{
  "head_dim": 64,
  "norm_place": "pre",
  "init_std_qkv": 0.038,
  "init_std_up": 0.038,
  "max_seq_len": 256
}
Each number is 128 + 32 x the weight over its row's rms, rounded and kept within 0 to 255. Layers, rows and columns count from 0. Numbers have three digits each. The size before them is the row's rms in percent of the matrix's.

# up: layer 11 MLP up, 512x192, rms 0.0809, rows 45-54, columns 0-95
# down: layer 11 MLP down (transposed), 512x192, rms 0.0732, rows 45-53, columns 0-95
# gate: layer 11 MLP gate, 512x192, rms 0.0758, rows 46-54, columns 0-95
up45 105:216158161135134107154128132101095158172123144100137164177083166121177108162096095193138143090112142124135122154126135078139134090113117161119166135113185159119117112139098112127120161107139136087121155153171123116118168126164100093035109130097156111155123124154123151095132109149138148081
down45 099:132116162174129115125089133094166111159141126110165142127095087145128157146132140163114148114142095084144123154153135199147163120171137148126132149156169114154087117107077111071089113124118163133151139104156091146128113186094102174108164095110149136137109132159082153164115098150167082115
gate46 099:120144155208140102133162147124149105138146167067129132133123075100176186195160119078174177145139148103105139158118088093143139138094123133114118178108072105117050130084113132097069119131187059106134119099178162126131079142117178167155145170134129095149139163129134104080048159137116114121
up46 101:155099133126146179114153109135110084111086109123137116134117079145122147119137094134135152131137121169105167142099107153085147132146167170142108104022140095145105074100130097128189179157118105134149148080122117124132143158157105122094166118079083090109134164169137091115147137067084128066
down46 100:159130093101119178072113102131062149177062134079138137127158105142077154120145076153123176118186137135140165106152154101198183189166147063143090114052140148147155089125143147106092172100174173144128116157124105135156102082089128074163196166123168172115145101119177079097106133123109110109
gate47 100:164148093097120128146073139159102039157095088134160068149091132118147163156138161154163148170078113140111122091103143170129104089121142084142127151121151191116137151077131072129132148137143162063137117114078174122137126094090075087155080117128188159151072108089139130131137127168117142175
up47 101:141095131095082106140068109083121106105131072091115137161082140126100132107209170115146120124137102167108128128104135085128089098080105158129118194154145143078186110070172113081108110121107154056094131066088170105159154142092093146119107184162144110123129125135104159080158110143127171119
down47 104:136128107156078114166147104118125128109062138150120168106115058155168082127159120124142119147129069113155139074171081134145173160158170086127086144084156157153139091081108151132120093090169128123143133122185180119122164174151112134080116199119159136100158100125157115145094106150124135129
gate48 105:072100129090130189169166116145231172190108076120146190097096169146146195102187111207114175094131161171094080145126106132114167138166112061082128132152126120141152124148090141174117175148075139109145120089158174170096080159102132141191089139169169089129121123094090142144116113097173129114
up48 103:145094146162115153150094064140128030126110121154134128112101176105101134147135111170127039145098115235128141141112151096115129150152122080084087171159146109152105125114077091093095203119158106136116127126190158077127104082096117153144123139183089089101140144146113140112199129173094144150
down48 103:108115087075141124136139089170103163174132168165074137168138114083098092163086136179090135128140130137176150129104173196098145139159106088125130136135136089137115132142120128196069134204156121104169131078105131121115154152077149140091075136102157099133146089158146103089102118074119144131
gate49 108:126149126119103136053137152144091168164111142153149104096124172136180103127158127112112145177098114149132079094148130107117159141161130148136194122063132112092098144084139127092167109130124091132074189134104139182208176186125187137138153081102116174128123142118092195133162117139146135100
up49 101:049146104117141201118114095210095138097165141107136118080148170178183132126172132106090104146153165149179124173156102190117109160116125101106121086133114113137119120133124106117099116111148129156140120148177126153123048125184129156078112038117135177124118148131076187135129100148121151060
down49 098:143123121184151147074157144117140078156114136150100088142068134094127152164140121147116147088113126117079115102107120123065161193132140149119152127110077179137130155161137132134158125129094141113085126100098085090144126140085183141110084165099115192101083120123118132182121145164175087127
gate50 100:096153138118129099093081123105136104161105096082115091149119141203162169134120092156177128094057182097157196160088066155188119170102095140124167112131110129174068122088151124128127161159133076120222152154135094100152117147132128114131080088110150165110143088109219126157141172123102104082
up50 099:149168165100152090124193127064117158147128104104088175191184072150187111136091103144173114129113098089147128141093201097125132138102091151127192118095132176177081133126088100122095101112210115138122139111119170066085110134084112131153108163133136089152113168145130140150070165090101074114
down50 096:143119116117113147145107064116087144086086094140129098097112151149122133127153160142151073102171130156143112148090119144114186101139222152191091170095108124169146109163086177143090142191149164161124142112110103129121133128186133068162147155126157142075057117102120111090128109147104147126
gate51 089:164107175142170082152128123143094095081145133170119122175048085104161156106101196154115143091157122145110074051125084097114177099102167123142165113118145138128176171087134119100097134211126113099162115070082143141110117122133100105109124113124126131103125163103113142166163068135118142153
up51 089:131084128042152089134174093124154128129088114147106135159184149112193150125115105188115116163117128097132121131123186128115061200134102153121159139136134149102115152083078108155098146137169107134139142103094080067105174137102139127114046134137181070138109141080096145062099136126137120154
down51 087:101137123140100125065209169112149133148131161131142100044153170136052158126087142080119120090089151177133132098081192107130124051149163070145114118127079163166127147170118097126151146086069150133123148170096160179141128094126158071126151129164121105136142078112117156151138113197078111131
gate52 100:099176161135116110128179170180078091168144084115147117142163157151151077102136167163166147119117101135127180099099114113081119171160177090134099093157095181176088071098172191129128157096131116115101121115187116145150088158130150109134119065179081116112164152133141098122096059123076124160
up52 096:158163117148114052070150125129101161135173074154054183139161112110150139169155051103146116091135170164028167083116075105109106156151098073101080158129101130151153104135140104163113140153097098110166116130155136168138130133127124100121105147097070148087128146156139122091176186091108088102
down52 099:130080097119140165157136135157169134162197157097141201147125109130126131058103098150087151127087160076156127149157141119137164076151149122139136112099162133118143150128102165112117084147116084127114141156101088118129162129131149166093086144157151062097139079187101141110126116128109145090
gate53 104:085170151101116077183147117078106123172139178096217126156187176194142108151069100141112092097095146122139121144079141092140080167126191120178137058125137121183114106091113104123125100139114156107149157186099123143116109107110093118113140121123067107129149098103168063091059166130095086097
up53 101:087135154131092104136088108133172143175102066108079149162142117124127073096140081064108162169128126061090078158103131104152127094108125083132148145129120182122140125073178120103087102143085221120094095128097126149123104126162096146130073101091108144120136146099088114138123127161136112145
down53 107:142065160167114088099106154076090075135126172103144145133109125087109117076109126114141119146141103182179121154143104161112214109149121091153074139096149123134144147078097104121126125116156153146101150100154119172175136110150089125157200159203109125168102132101161157164102130129114154142
gate54 106:053136139150113106065122183157110159126167081142136109145103122119136084107105147136173177141113071065120103113167129148191091160062147079079138137151093078119108084173141172191124117126089080118158131121153079125149044133163154129123133154106150132149061138141104112138148132124125156107
up54 109:114132112123183145139166075094111137119153163154082087138152068161179128130078151147106075121110105143130145136159159104143090096175114160168097098173114161118175131153116084122113145186135136123128122078142116137148130093112135112094163148148058147156154077184153114123080112178163079161